Weights of a small transformer language model: 59.3M parameters, 641M tokens.
Each number is 500 + 50 x the weight over its row's rms, rounded and kept within 0 to 999. Layers, rows and columns count from 0. Numbers have three digits each. The size before them is the row's rms in percent of the matrix's.

# down: layer 13 MLP down (transposed), 2048x512, rms 0.132, rows 440-486, columns 128-191
# up: layer 13 MLP up, 2048x512, rms 0.119, rows 441-486, columns 128-191
down440 104:519404449337619407496469514510551468571409438468476470519585424495561525510593424534416597403414406471518489494515526420498469474402446511507536517498462420541515465485566566542504540444507427
up441 097:561524475544487492543456520536534583523541416461524516623490507576476491460491495546469632498475531600494540568563409504530483590437570527565533530580406583518549450519490489451515409506418469
down441 105:585519380533530440525478538451469550515475437460597557456520561514592536506618479472563542546520430439513546493504456505572408454445469486470479481424547461535474534517487500570423460497534499
up442 100:397524610472551563448452448461533558376564469487524492419591535491485489507503439468556540508461508611542613487400467498448483501552469456495535493494424518579508473557520473553421508553486506
down442 100:507506369540535481482489517539435445618554502510473526526544537489567585523470434486577501507476407575505481537480465527571488476452489508504585533496534537493501403541585436520437477518564529
up443 098:488553544478509520565476522568383417487536410559455584473433530492481646521491531489450484491515431525490487496459452438483526494487506396592534481593504420540522482428559473533449533572490512
down443 100:460550608612400488529412471545633508446543522503526469502606454483529505446568406565566545477417480509464540516408562575453438403458536517408490551505459433383526514453451466432626563476490509
up444 097:475423561468584521537459526503462526501577476485514512496493575536414497517519478529470478525483455403473443530522442411422495576458542484512426507370479539522566530588446569598456521502457509
down444 095:450535468529507518533485490518456467489505513601449468465544460509540539521494543505597449456424483508498525490412528567535511455543562566477497570483570472503416499479447464362511490478524460
up445 098:590511550426497534490404507450495590416532506525501571593512424531518524489490597560482412346350334479428472440507448593600371539464352468452560479546418498496457567518473463568548536512502554
down445 098:512511458579564448511532450450539545603493561456429522433486488551551475482570506510466482536635443584530581617506454552403484479465501457508488453472526456482520470396514481438508464711319481
up446 092:443494486515528572571476409536543507465488538519499539539426377446503467461554514470584497517500483593379422464447460444524561434458571444446423469507411452495598552424548454554459548494451481
down446 091:481562460569498448490478415510450478483431482496472523521538455551467452541508493522454558498450456486589505508505491531478455505475546452587539567581513464406533441512449480512497416510457499
up447 103:479521495406459505566521459549447524422468481496503507462549461409478537562497493494515477479479572466481547478522593479528447483596496581473555477471552519513530548487466496440571507453536509
down447 105:474532441352457467437497502492560577522467467447529523524601458550504436427568447497521560461507462544545453451548563396496524552478429511537501424541572496491431467455431490487440486482529455
up448 096:546478533516429513509471519454467453473540493503550562580506593525500584423544451480474527528445545595514444499465386508504523524534497500539537456475522547553619602477544470467515572605411455
down448 098:500409536396479440496497502478589450492481499457453434497465410405516503520494423435540498405510498563501504557408592491475545520398589490524504526580492508544487501471500484477478391404446480
up449 101:454470466430464483543522537471600498537501537458514505448463400564503521559502495551625547458573487515575458477462516570508511503470517526491433621664406467417508359428424549490480563611576506
down449 102:484495474523488498469518397586503420501531458515527457566446441521554481451503479543493593403474512488455518529512514510446503474527430491468416528540503532538631543551402501448490571537465524
up450 103:548526537426474471449457530590568499580579510459354591465439424461604578489428519343475530527511468517472491571481544428426466558575527485487467539477408498454573440516500546438592409475558591
down450 105:477446596554466352456533536541473598487574550455492516525439538624518453435457432496519617564484492476526553402499543528493431480458536515373461569481526532531549575489535505448591483461495473
up451 107:519486449528547515462539505524558448482492488428448519523561563454469478568541553547560566597433562492608465425558483492511520432499470495510511511489441491469536428538523428496439430437487560
down451 099:529505552486480517511535463538541483486429524495407535586516473550526518541517480492499483483466514551633523493381431571486465469517463460550452563516462500450505513477552441539493446521547540
up452 097:420512524528553465489616489431467455585523511481454587489415534596471408522538524521509516486329504492513445504546493544525577561546405544454441404448514618603507498421514510572415398614533501
down452 099:445539405544484498542464486606489630494460557505511394572464473461515552555459524525435437560531560510431495434580502422528504491491480495525487583536559438512542468516519483451514501453575579
up453 100:518451591537463520470471355600529555586489505462414426512576553501473535442502492414494485417447522554560535531510468582499533550468508558485475513576579549486404543588438464485458574531509517
down453 102:513474448540552455535507537419593439507553543448548507502544461387552496446480535527516448556475488449513586498504562453542496492410529417445503447515337534491529561460516574465489576468471469
up454 103:495572451465553453617445506446534571426505449480582447492562527485499443493343459556519511439471521488500392480469354503506520422607465533435528530444479434566570501413514510519457453542553510
down454 104:462590450482415489586498525499525517462550505524488514550442535480434455457500563507462530473533573520529513459542509474531520446583579541509604442472464476556497570372466507448595615491556541
up455 094:522484525507472548535523531444473429490635484468541540495518451463552545537428421513515554523532434446468584460418552502531601498544534521705431431581516490468501513481457530574400473520425489
down455 097:484514428450425518556492528445554554380454488481574522534495511498497508529421461458495529541476460522461509493436519540463527413537523532519478538590487573521548430514516513496491435470432536
up456 097:475582443432558537487559485504501486515578499414518476505436521561437457548527516511469548604554466429483546411508523584515465516574491459442574569490563415529507439490475576419589495468439540
down456 098:456437635430492479423532558471505464486521565402491466438531417597558493468474496531433470528381485501488435567589459473475456514481598482546388462555509526460471487432571410517544478463471516
up457 099:457443440504446519537491540559500550516516552537540523468425397601566530445475616485444549438460434554500530508505473569535496494452515453513526502456476499645569459466349488518481527493490581
down457 099:527519475572567526619431550451533544520407488477470506551488550439434497574513540506530403571463470479407531573472485527531458581587510522500436508443526528437481461583492507487495558514474479
up458 093:540502582486499606543520475518487462561540412571583545431513402558483586471420561587509455514510617573448458511508510518561483571500572469461459507499452484539570488496488459479572510607473522
down458 088:494496474493538375511450465437499640494511517541441531531549488430531525486474489440513621486457482492483452519521513493617533563505537531424450532442536487436482525507498392475470480520517512
up459 098:484436400541503462495557522446503515476528572477486423566511466463452449513424484562566456530461543515445512425522553575496552511502503417423596479460490470471438491463538536443553556439498488
down459 095:578493541487464456573513527485554551530525518480590461581517561488447547550594357493525529465555541517417439460492511516511441484501545562482508468527510538502579588505432403516535522587576528
up460 096:515504435527501556527447508535506440544473555478499516481482529450538559537468473454407522521566552575462545503568477385471618576474483463519466617468471487584407525467471547474590514454442443
down460 096:524435491565512570528501540500529521557484524474524533567461494513556542477576540555434523527478549541532411509474624496459555461543551513495504481366440528494508429482564568517546423588421511
up461 097:433516511561553526485433528474404451454528518441527472449568614524619474484455478477504555468576501461503528545506475432530448582524496566493558456517504484475552530562474545423436398496447535
down461 102:582576451500543445521468559440480431488540571489489496477509486505652461482567437524446490525430556484534553592509422553475403542490516477490576553497553478514588421459489449568476512488506433
up462 102:617498619424502574527557532494487622490470482465493480430492468578493483504409551595451508557500471589509573453545460519541424554522509501503523517519421428463553496567538484516519591505509536
down462 101:379526523470462416513476492516533516450548589504464464433384436520533491453560607565495462425481540566552487540504466398615424473515483508541399481499456441464568509446455487492520582532483523
up463 105:425469508476518527534511447562554400507543530499601512633548504465437524558475466530531463495547561432528520522549515526507532505434468535501497543417508513537557434502505518408489547463495579
down463 108:458488446515559603500564481574477349420568534514482524520505565476503451535536433506437462538391540560503559504458457494482471506580475501522541511489387546483505428531568488470539542545446526
up464 096:428475535508471530501493422521446430551468473479422485489509459491576464462532584532575495472384497538436481536481500474466501543490524532565453539471496463444442510456449449462479440521379466
down464 097:503501546387542491510445547473559389457497584416524562522473417462586479484405567494512474489499419494449457548490446599562475464453521435487408526490417546508515491494535537486502474617406506
up465 094:572489476464534459471458497424440523469546492501501529521452478540580442553515452441484496486536500504435488552465558456461585597578478465448511493463466457474566508430499584504606554511480461
down465 087:429478467472560493479537538513484520428510541477542469443454500488577467567495544462453514457538402443513494495572504487431519532471511526510430567507531500496456479555556472488498524522527585
up466 102:555520494534611514475457409505496528594463467537468455478444507397530526518384540495473509558473440506639421448458453468461469546467515531481485443570442537524482550470465531574495485513524508
down466 100:452442551466551517512451500606555519660542370536446486482353508447506516494498489524481475551605473448499432534525455649575513488530483468474534497510517545565522477524513482485623597537399517
up467 101:511533442524502456539472584483491492482546482455450464478478504556509493428431508631489479516532494451542514486577519548416462409474468487477554460562464475593566485517559561412430508593483580
down467 097:383569559402494499506499491409456503555490576562469431403561510491437458472525551479558501448486531482438561490482523530450433515466541496530560512366473486461566464495471485477512495523525446
up468 107:588478528494500445505579527512522482482486476541602553427450475531455566585466466548565427520506480505457493463486548537523501458518530559508528543423522482497471448471441469462466472499521524
down468 102:519519518526530493492533545487503449420564453493566497549518551430503543543474556533459489468642478557510489479604518506541567523477524466506463463539543356635554517565468383516500545454480445
up469 101:529533448482528443491524473508579539424502440562506476582461468467556560426544441451557538521483552499550537421462460545462610551429549472470496419488541437533535569521437561530521482505473539
down469 104:538497452362560490633562341661580502486432515468480489497585505476439595529389495530427485399430493480497517579495595412496541399508516567476508501446485481522559524559533443640526499506482495
up470 100:451509478524518515497467538514488515577532534486381564499484399469617540489559538561568489554430669542421373413500600479477507517437558459560396478440429393494489541465538439534548391616513497
down470 098:495523425588506413491521480536442526471439432543580559553493521527488574580606412506483595469534425541482638516481489486508488552512534462448500466508493498493504492485523447573499492459428588
up471 096:431534649606514444482545470436546487524452438485560519552541484411449474548506487563513509540495462438450607436492477432417503570474460527500496562494522624468460469487469558464479550519462483
down471 097:498566576394436527530514480494369623522419499463511569520482480463527502477438497514572531502429519543485445529516508503548532529544544407568484459507462513522558552511463476459481505544445516
up472 103:540511475412545548484494514501458456454572558434517472467470563537517447501506531475406494445432572545470485538478573470516502494489568517468564577560585564396445482510448439449486476490534433
down472 097:570471506527462563424459438503434358470447455557490414476505574498414535474533492488410493451488496429475449480480456528501526421460455509532610523582535528499397579491431464461542439526481586
up473 101:523509450413502557485541521401500493445486467556553599561429527425497506473527542509505512511555600456534403567493556445485558439495426429486481504472557537482495481464518497454433430526461461
down473 102:510585484509472487448570522538475467456587390523503478487537532481545478448507559452496443543455489493534364405491514544448520478546399537636508542495431418454519489498454462414504551533525525
up474 102:506513374544411469518513583528494536428512494562456508527544490552502464524572448543414494516520504518480482465416512509524526572413579470462538610432441541479542520437423465470479505508437584
down474 099:451537414548509541487547438469548517429496507521609472453513446484607455521467552544466465539505457525475469474498516518563442458496517377535477577481556471474520451451476462426564500472497480
up475 102:397477514403568521542459531529474572569464464533436469467470462550526518404456612483487422489531549541540463517413387507544427448516584480438525596550514422512561496486521536474502500479483572
down475 102:610480577485425477438565408401477507557491476457533537443554483471449512562516479524513523488502462535663491577496537484421547519573548461549512505483479468537495556464477501458557506378520503
up476 101:500491542531520542500433492480466482487350406522563458526510549389574566506546509477510521440578482514523475484595394601543388533423503494507603515571449499447435537489471548552620519528430440
down476 103:535491479417519463515521418528492467486431471573397438545523541563455522484559503548475489587542460634464501531496496565594530441520447551429517576504534560408522485427502500516564518569508529
up477 098:519546552546499530536400478471513583458546519521554526448601422488575576462498481486564541599503436469477458443471496478468515442543478474460534540493471500494530460439583473656484488434477522
down477 094:490458433480573372470447535544473523489578543514509414500535481399465463527472549513530579474595454568532502549574417507528445503435431472502540500417515523512558431475479487611571539515446514
up478 100:376527470360543557634533486519503452502591525449567533577463516454446488451592472438570544541544483526574578501562504436500445525527570492478599535554469404497453427500488531384565490500478514
down478 097:414528434499600562509442521507572448469523389508533538429570459562491624420482518505466474429467389465424541515512527509468522519501474413432456485402598511432511496528527484509591541438489399
up479 100:527471499441419474521549531496565569462503578476458589532586407539469555474574508458465479470471524534427501413496482556580525432511547426510479487518443458524541539506538514504465507501584459
down479 102:552430434447456579489540454500598495378486556545434507613418453579425410507516505596427496485515446509557493523542484530453538473560541520454481467484463568554467448495511579535496491524491528
up480 100:499597585525469560529598453552526471507443454538520546537494406522418485605505507450540474468428578531576503502559505478491508499534458458489583536463511541409601418467509574475382543535480522
down480 103:508539464511602450517579470544490487433515440526510514595360500481480450544550475440508433574424520429611472474545516483452473429477510481565494423480538496461507417505426493564472474547502560
up481 094:455493433476427489495510497473490538472400624600487447486480521422497481514534528514447502487430490497527500472400489584478549626524586489533470515445539525474517483547467345597387475517551573
down481 095:494450419507475515507504500490434630533562438442487509499535567466538435506509521546568558498493570410560495521488544518517409463514521457509441480504517549714520496476396462434477513548502618
up482 096:484428542507565539491575541543468576492517418486497481526425500591591453448450499487534572455459490558538514503467519594521482629510493464461537434478568402510517543559534561532537538503565561
down482 091:542474422569466523467553494516547479484492493444570513563431421519550504458394507472486514546526498486518469490472496496422497544498485511553513469399506533467479569524493535502437540540525511
up483 101:562546458470481449520439475441458453509470475583509477585535472495471473431549461562542432528524427527501468519631482436536477488452441504473613574447546506576556477487507595484461592523489486
down483 105:526439521515424499507559560457426458503570547489561518485513517523448528518431452478528494451570521517469456483444531527453502556584418518502433454508512540395488545575508502454431486569493536
up484 098:496476480520527359523518533491480470463426588484489483534489425443493420460507502476472510559569377477521573494503488523543475518601506573519522550474476510372615463525438513526543457419502528
down484 102:410488538525518392439527414518592508535445521568490500567586543496576443460561514501522628499535417496538489594552587363516491500447480496473381487394465471460542575451518453560493481453448505
up485 107:468423541494663464435585542493513592468511538516432474344485486487564482477530478475470472580467468509494502454513486508526454544522504447554473535563619522542472459518458501525472512562522464
down485 106:551518466533479448515541491405481507566511510572504482412412453555508449632663447541556502561398522657529484431546504471500449538462578528469451485472452517570522514516419446529407444428641435
up486 099:507549413386490522460478572584562526543443539492532410449449477490495549502534459605494481560500470488531598495537494613540524497538455489514546468579586462495536431471479499526509494542537529
down486 101:558568495506492516579449433534462494529477498589542485493467420505486532527522528437502545490510562509422485458467541526587461571611596531532516428439525571578483542527479505499474445495472520